Each number is 128 + 24 x the weight over the matrix's rms, rounded and kept within 0 to 255. Layers, rows and columns count from 0.

# layer 6 MLP down (transposed), 704x256, rms 0.176, rows 517-525, columns 0-127
[[152  85 124 163  78 123 140 135 126 128 112 161 179  96 139  98 115 114 187 102 115 118 121 122 129 162 106 107 131  96 120 169 131 123 139 135 134 122 121 129  95 142  99 102 167 142 145 127 145 144 149 123 122 115 149 138  99 158 145 132 146 127 165 131  65 101 142 173 120 143 106 172 128 116  86 149  94 117 118 136 112 104 114 112 125 116 125 129 156 173 157 130 156 156 140 133 116 117 164 129 174 130 180 121 135 122 144 148 158 116 177  91 126 139 103 149 113 139 100 125 139 114 126 142 124  78 119 110]
 [145 117 147 112  99 163 127 153 167 163 102 158 116 123 168 113 123 103 120 152 120  62 164 113 105 138 126 134 159 119 130 130 120 163 134 122 129  93 137 170 131 136 101 147 153 150 143 108  86 135 107  83 169 108  82 151  94 104 164 158 152 121 113 132 135 109 117 153 114 114  97 153 147 154 162 102 163 126 114 150 143  85 128 121 122 133 114 148 177 141 150 144 122 155 102 151 148  97 150 123 164 153 129  89 144 142 120  99  96 101 138 139  78 140 102 163 116  97 156 209 165 141 148 142 127 137  90 114]
 [107 187 128 131 111 102  89 170  85 174  98 120 195 151 114 108 118  95 122 111 124 138 128 132 111 110 123 131 124 118 123 118 104 112 137 138 119 154 130 123 158 121 114 127 106 133 154 112  88 132  99 149  89 154 148 135 136 154 132  98 103 109 138 150 125 145 131 154 133 118 132  76 119 107 118 154 136 103 160 130 170 101 136 171 111 132 119 124  72 159 149 155 108 155 110 148 150 116 183  99 139 148 120 135 116 130 126 142 126 124 128 105  70 125 122 106 142 130 119 115 110 131 147 158 161 156 140  77]
 [101 125 156 124  79 150 127 170 102  98 121 140 111  95 163  92 123 122  97  98 123 170  90 108 135 153 110 114 192 100 127 150 182 108 133 123 140 117 129  90 154 106 119 136 119 159 111 124 167 116 134 158 100 127 104 151  92 157 135  90 133 121 104 128  98 111 106 133 127  95 114 130 104 111 152 113  98 121 121 137 100 141 168  97 134 126 137 101 112 113 155 165 140  79 120 120 144 141 147 108 116 121  89  96 116 133 114  98 151 160 108  84 137 120  94 132 155 128 158 106 158 140 123 146  79 126 158 123]
 [108 101 155 156 138 117  97 115 134 122 118 117 136 117 154 136 114  83  68 135 171 108 104 112 161 140 138 203 113 149 167 124 167  94  82 131 102 109 129 115 132 129 150  98 161 171 127 166 143 136  90  79 135  97 142  76 147 128 149 134 139 117 151 162 170 117 139 111 145 120 124 150 141 137 115  97 125 162 181 133 143 156 132  82 100 113 121 164 115 110 122 101  97 149 158 107 101 137 101 145  97 117 155 161 113 117 129 109 155 174 138 135 146 114 101  95 139 141 113 103 115 136 107 135 118 101 125  71]
 [116 104 105 130 137 124 140 151 125 137 122 115 118 145 140 136 155 121 144 124 113 141 139 165  99 138  87 103 137 123 163 130 134 166 125 122 117 122 111 113 152 129  95 101 118 126 155 161 173  88 117 120 117 116 194 160 154 129 112 145 130 118 137 177  91 152 128 138 124 144 162  86 143 112 137 160 187 117 139 112 123 117 101 176 144 126 106 132 104 139 145  98 104 134 155 138 110 138  53 133 116 137 158 124 163  96  99 115 105 117 129 125 161 152 184 123 152 117 121 140 126  74 103  99 140 141 121 138]
 [135 139 148 106 130 125 163 104 122 116 131 104 112 155 144 119 161 111 119 142 153 129 147 112 129 114 116  68 153 146 107 150 137 152 126 126 125 145 112  71 178 133 102 151 121 156 109 135 147 127 164 125 132  67 121  89 143 113 150 102 156 120 133 106 121 159 121  86 129 120 143 135 161 137 136 171 135 135  97 129 137  97 102 127 127 118 157 130 164 123 103 140 161 130 138  99 134 135  91 119 127 163 142 113 123  86 181  93 102 111 154 152 119 120 151 118 141  98 123 146  92 110  76 118 138 111 102 131]
 [119 117 124 134 171 123 102  67 172 155 162 178 105 126 114 161 153 114  99  99 174 116 131 150 147  81 151 122 106 143 165 167 134 124 146 131 115 110 130 141 129 121 106 106 166 122  96 180 128 152 122 103 152 117 142  87 130 119 148  80 119 141 143 118 147 161 133 102 128 128 150 136 154 135 103  79 123 137 109 157 144 124 154 102 131 140 119 154 154 129 112  94 123 136 155 147  93 134  87 119 111  91 162 105 151 153 144  94 152 103 163 107 117 147 138 127 112 103 185 116 153 125 168  41 184 142 166 143]
 [163 111 148 138 121 143 124 109 136 104  95 143 140 111 111 131 148 112 150 164 136 124 156  71 138 126 126 141 110 119  78 101 142 101 125  71 153 163 148 134  97 128 101 137 122 127 157 146 159 180  88 123 140 159 144 126 136 137 141 149 117 100 152 142 109 130 122 141 132 132 155  99 121 115 103  84 135 133 151 130 152 159 130 141 141 136 121  97 116 116  56 152 117 156 149 116 152 141 154 116 101 125 100 118 168 131 135 157 105 158 156 112 160 132 127 154 125 129 156 131 113  99 156 128 157 132 147 150]]
# layer 6 MLP gate, 704x256, rms 0.186, rows 518-525, columns 0-127
[[130 106 148  93 195 135 108  83 141 101 108 133 130 125 135  98 124 135 144 179 108  98  63 111  76  96 114 146  91 105 114 151 135 115 134 101  98 171  97 105 120 156  75 170 148 145 139 107 169 189 144 113 140  98  93 142 168 146  92 162  87 116 111 158 156 131 158 139 167  94 103 163  72 126 151 108 123  72 116 101 144 137 141 136 166 112 132 137 157 170 129 117 135 117 104 124 101  81 156 124 152 138  98 119 141 114 177 123 127 128 118 103 146 138  96 142 119 116 107  96 143 163 103 132 119 148 135  64]
 [155 127 122 124 148 138 134 109 110 124 109 101 115 112  96 131  99 138 152 117  92 127 121 132 141 120 149 122 133 139 174 103 157 155 127 125 156 107 130 134 104 163  87 154 148 147 124 127 151 117  87 184 147 108 125 143 144 113 149 126 117 112 118 114 184 111 132 134 165 125 151 109 149 117 123 121 171 147 101 131 120 142 148 136 105 128 127 124 136 120 120 119 166 140  93 139 113 127 116 131 155 132 146 141 125 139 129 116 118 142 123 108 137 129  65  91 117 161 136 143 126 100  96 115 117 122 119 143]
 [123 171 120 155 145 138 123 143 103  88 114 126 106 117 144 139 137 142 107 118 121 153 124 139 109 134 141 118 110 141 117 119 128 114 125 153 137 174 140 104 178 122 117 174 149  87 138 145 163 145 139 123 108 138 128 156 148 125 190 135 128 126 103 156 114 111 125 124 111 103 131 136 103 109 155 118 134 139 148 152 120 152 131 105 126 120 105  66 142 100 147 187 124 148 137 127  99 129 162 157 121  87 192 144 103 150 103 108 137 146 151 154  89 136 186 112 169 108 122 136 145 152 138 145 128  81 122  84]
 [119 149  90 119 128 172 121 156 137 149 123 182 133 107 128 126 143 149 161 166 156 109 193 105 131 175 148  96 131  95 136  99 118 150 160  92 119 161  98  66 162 148 121 163 129 170 134 165 124 125 111 135  87 129 135 127 129 107 122 131 105  99 143 122 166 137 113 155 133 116 129  98 149 130 158 105 129 158 140 133 141 113 108 134 116 117 119 172 100 114 129 144 124  93 142 135 110 197 120  96 145 104 105 124 141 124 174 129 144 136 136  95 127 147 102 123 152 104 135 161 134 139 184 142 139  95  99 112]
 [110 143 168 154 139 135 124 138 160 163 130 157 189 103 144  98 109 183 104 160 150  82 117 147  91 116 155 143 127 182  97 119 121 135 162  70 137 115 121 100 133 109 166 110 105 133 131 129 120  93  91 117 129 164 110 101 152 137 113 134 124 122 124 119 132 148 144 130 150 141 116 149 122 133 139 135 114 148 105 107 157 124 110 161 106 111 165  94 131 141 123 145 113 140 106 130 166 141 111  92 157 139 125 115 123 110 120 107 155 161 141 142 135 147 115 129 110 103 159 108 145 190 143 114  77 111 156 122]
 [130 131 170 107 144 154 138 144 127 108 119 157 145 106 112 136 147 111 142 123 131 138  81 107 123 119 136 113 133 109 111 133 129 130 133  96 105  98 136  69 120 169 148  97 156  95 133 150 126 157 101 141 127 159 119 127 130 136  87 110 153 159 164 116 167 136 161 136 164 140 145  79 121 136 127 104 126 118 135 103 183 119  97 133 117 116 125 156 130 119 116 100 149  83 110 155 144 132  83 119 131  75 113  94 133  89 169 109 148 131 132 135 118 171 157 139 122 129 130  93 135 136 123 133 140 110 123  89]
 [188 112  81 105 123 116 159 122 117 162 118  93 120 148 117 126 103 127 130 104 118  80 134 128 101 134 143 126 136 159 118 124 159 114 117 123 117 139 135 115 149 136  92  86 160 124  97 148 133 145 135 125 144 163 115 163 139 127 122  93 131 147 171 181 120 100 176 160 147 139 149 120 150  94 115 139 123 119 135 152 131 138 103 126 132 103 116 194 164 136 101 112 118 133 131 116 100 152 107 145 137 136 132  79 105 139 167 142  96 140  71 125 162 168 127 140 127  69 130 125 161 152 152 149 149 128 119 105]
 [103 141 108 121 157  92 137 121 132 126 139 135 135 107 131 140 177 158 132 106 119 124 151  99 153  88 165 143 156 122 131 153 172 161  96 103 139 166 137  94  96 149 175  84 136  99  90 137 134  91 143 114 162 112 131 119 156 108 151 137 124 141  97  99 180 141 148 111 182 166 129 149 125 132  98  92 153 108 118 124 162 123 119 146 120 146 126 168 117  89 108 124 159 134 119 141 120 128 131 160 162 147 104 190  98 111 141 142 124 174 118 134 120 149 159 115 122 135 148 147 129 117 166 151 160 122 107 135]]
# layer 6 MLP up, 704x256, rms 0.187, rows 518-525, columns 0-127
[[190 128 117 146 131 116 168 147  81 122 141 107 127 139 142 134 135 130 148 114 124 105  91 115 126 123 147 123  95 144 158 148  91 135  76 132 125 132 159 110 125 100 161 135 153 125 104 108 146 141 164 149 174 163 127 108 141 118 134  95 140 104 108 132  85 134 122 121 127 129 133 119  92 137 140 136 138 134 119 125 106 187 161 102 193 102 155 146 111 149 165 122  83 111 142 106 146 134 140 170 108 103 123  90 126 148 101 131 139  92 124 144 137 146 126  85 111  95  81 156 117 125 108 130 151 126 156  95]
 [145 133 127 124 153 119  95 107 123 118 150 105 120 161  67 111 160 109 162 139 158  88 133 115  66 137 155 115 122  98  90 160 105 104 155 104 112 104 108 123 137 149 122  92 121 135 102 123  73 121  90 169 120 146 134 117 114 108 142 136 122 128 146 108 130 164 127 106 149 114 146  86 176 164 126 124 114 150 108 109 147 132 129 107 115 165  91 114  89 123  95 111 101 163  83 141 119 107 125 111 118 153 136 163 142  90 126 130 134 161 167  99  78 111 145 121 138 118 129  95 142 135  99 118 142 162 123 126]
 [128 163 113 121  99 145 123 206  86  83 101 135 156  80 133 112 121 153 138 124 156 151 111 134 130 128 127 143 144  70 132 112 144 100 156 147 125 103 131 114 126  71 133 140 134  96 119 118 174 125 108 143 143 121 140 159 114 118 110  98 171 140 112 120 130 114 139 110 178 130 138  95 172  90 139 121 129 147 132 152 123 128 146  92 114 138 126 166 147 127 180 177 141 125 129 161 115 148 133 130 139 118  93 108 121 121 134 120 135 137 151  98 154 138 140 115 108 160 108 153 173 183 136 140 107 129 132 156]
 [124 136 120 102 179 113 125 129 146 108  94 131 122 165 117 147 142 116 166 149 104 139 108  85 136 126 105 179 109 135 150 173 142 118 120 128 113 139 159 159  98 155 155  99 142 137 123  95 122 158 120 143 116 170 126 169 106  98 128 126 129  96 143 140 128 142 141 167  93 145 147 134  24 153 101 112  79 150 121 119 121 151 120 118 141 104 109 169 110 128  94 109 107 140 152 123 108 131  97 142 132 105 119 142 138 130 144 125 126 197 147 143 103 100 131 109 126 131 144  92 149 124 124  86 129 162 143 143]
 [127 111  68 150 119  92 115 158 115 122 145  93 130 116  93 140  74 149 108 119 105 113 128 153 135 123 128 119 141 126 133 122 138 132 162 141 157 138 124 133 108  81  92 146 161 160 122 145 122 126 128 161 165 145 122 179 141 115 133 140  93 104 126 116 160  78 166 132 153 143 133  88 124 144 153 132  59 153 160 124 117 111 133 104  97 189 152 146 116 129 130 101 110 124 129 152 165 170 141 155 109 159 140 107 156 108 156 165 138 132  94 143 136 133 154 135  89 135 140 135 118 112 148 138 177 126 154 128]
 [ 98 103 142 143  94 113 135  93 132 135 116 132 120 117 154 121 123 144 122 133 149 146 162 105 144 146 113 120 104 120 125 118 109  92 150 116 149 111  80 163 121  94 121 154 127 164 125 183 137 141 153 153 160 131 114 119 167 154 107 147 166 133  93 148 106 104 173 147 135 114 124 136 138  63 141 127 159 138 134 181 122 165 135 119 119 180 160 103 138 139  62 149 130 104 103 139 152 143 158 155  90 112 147 151 126 108 106 144 142 101 111  95 136  91 117 109  87 152 133 170  71  91 142 121 123 126 148 114]
 [123 109  73 130  92 157  97  91  95 142 138 100 128 117  98 137  92 137 139 147  94 125 143 126 114 130 180 130 126 109 108 137 111 101 144 120 182 132 124  69 144 116 134 100 112 161 111 191 127 116 155 105 139 148 142  86 151 188 115 129 139 136 114 123 105  86 159 163 159 153 106 152 165 129 100 102 150 131 109 153 138 132 148  95 102 151 134 149 156 123 115  72 139 155 147 135 106 149 114 125 129 138 115 163 111 134 134 174 119 113 123 126 143 149 131 116 155 133  96 113  94  97 167 131 141 153 156 144]
 [ 75 148 118 130 145 112 158 156 152  98 138  67 168  90 131 163 167 127 165 147 100 110 157 149 157 155 104 140 137  95  95 113 114 131 110 140 116 162 143 121 106  89 194 149  96 109 147 166 137 123 135 135 105  90 128 129 150 126 145 128 111 166 144 162 165 143 112 140 102 120 131 162 117 102 146 138 149 134  82 105  95 166 114 109 145 164 141 129  96 129 137 127 104 122 135 143  67 146 113 168 123 132 114 160 113  80 129 142 143 115 107 125 127  85 122 174  94 165 112 145 141  99 108 121 146 101 109 122]]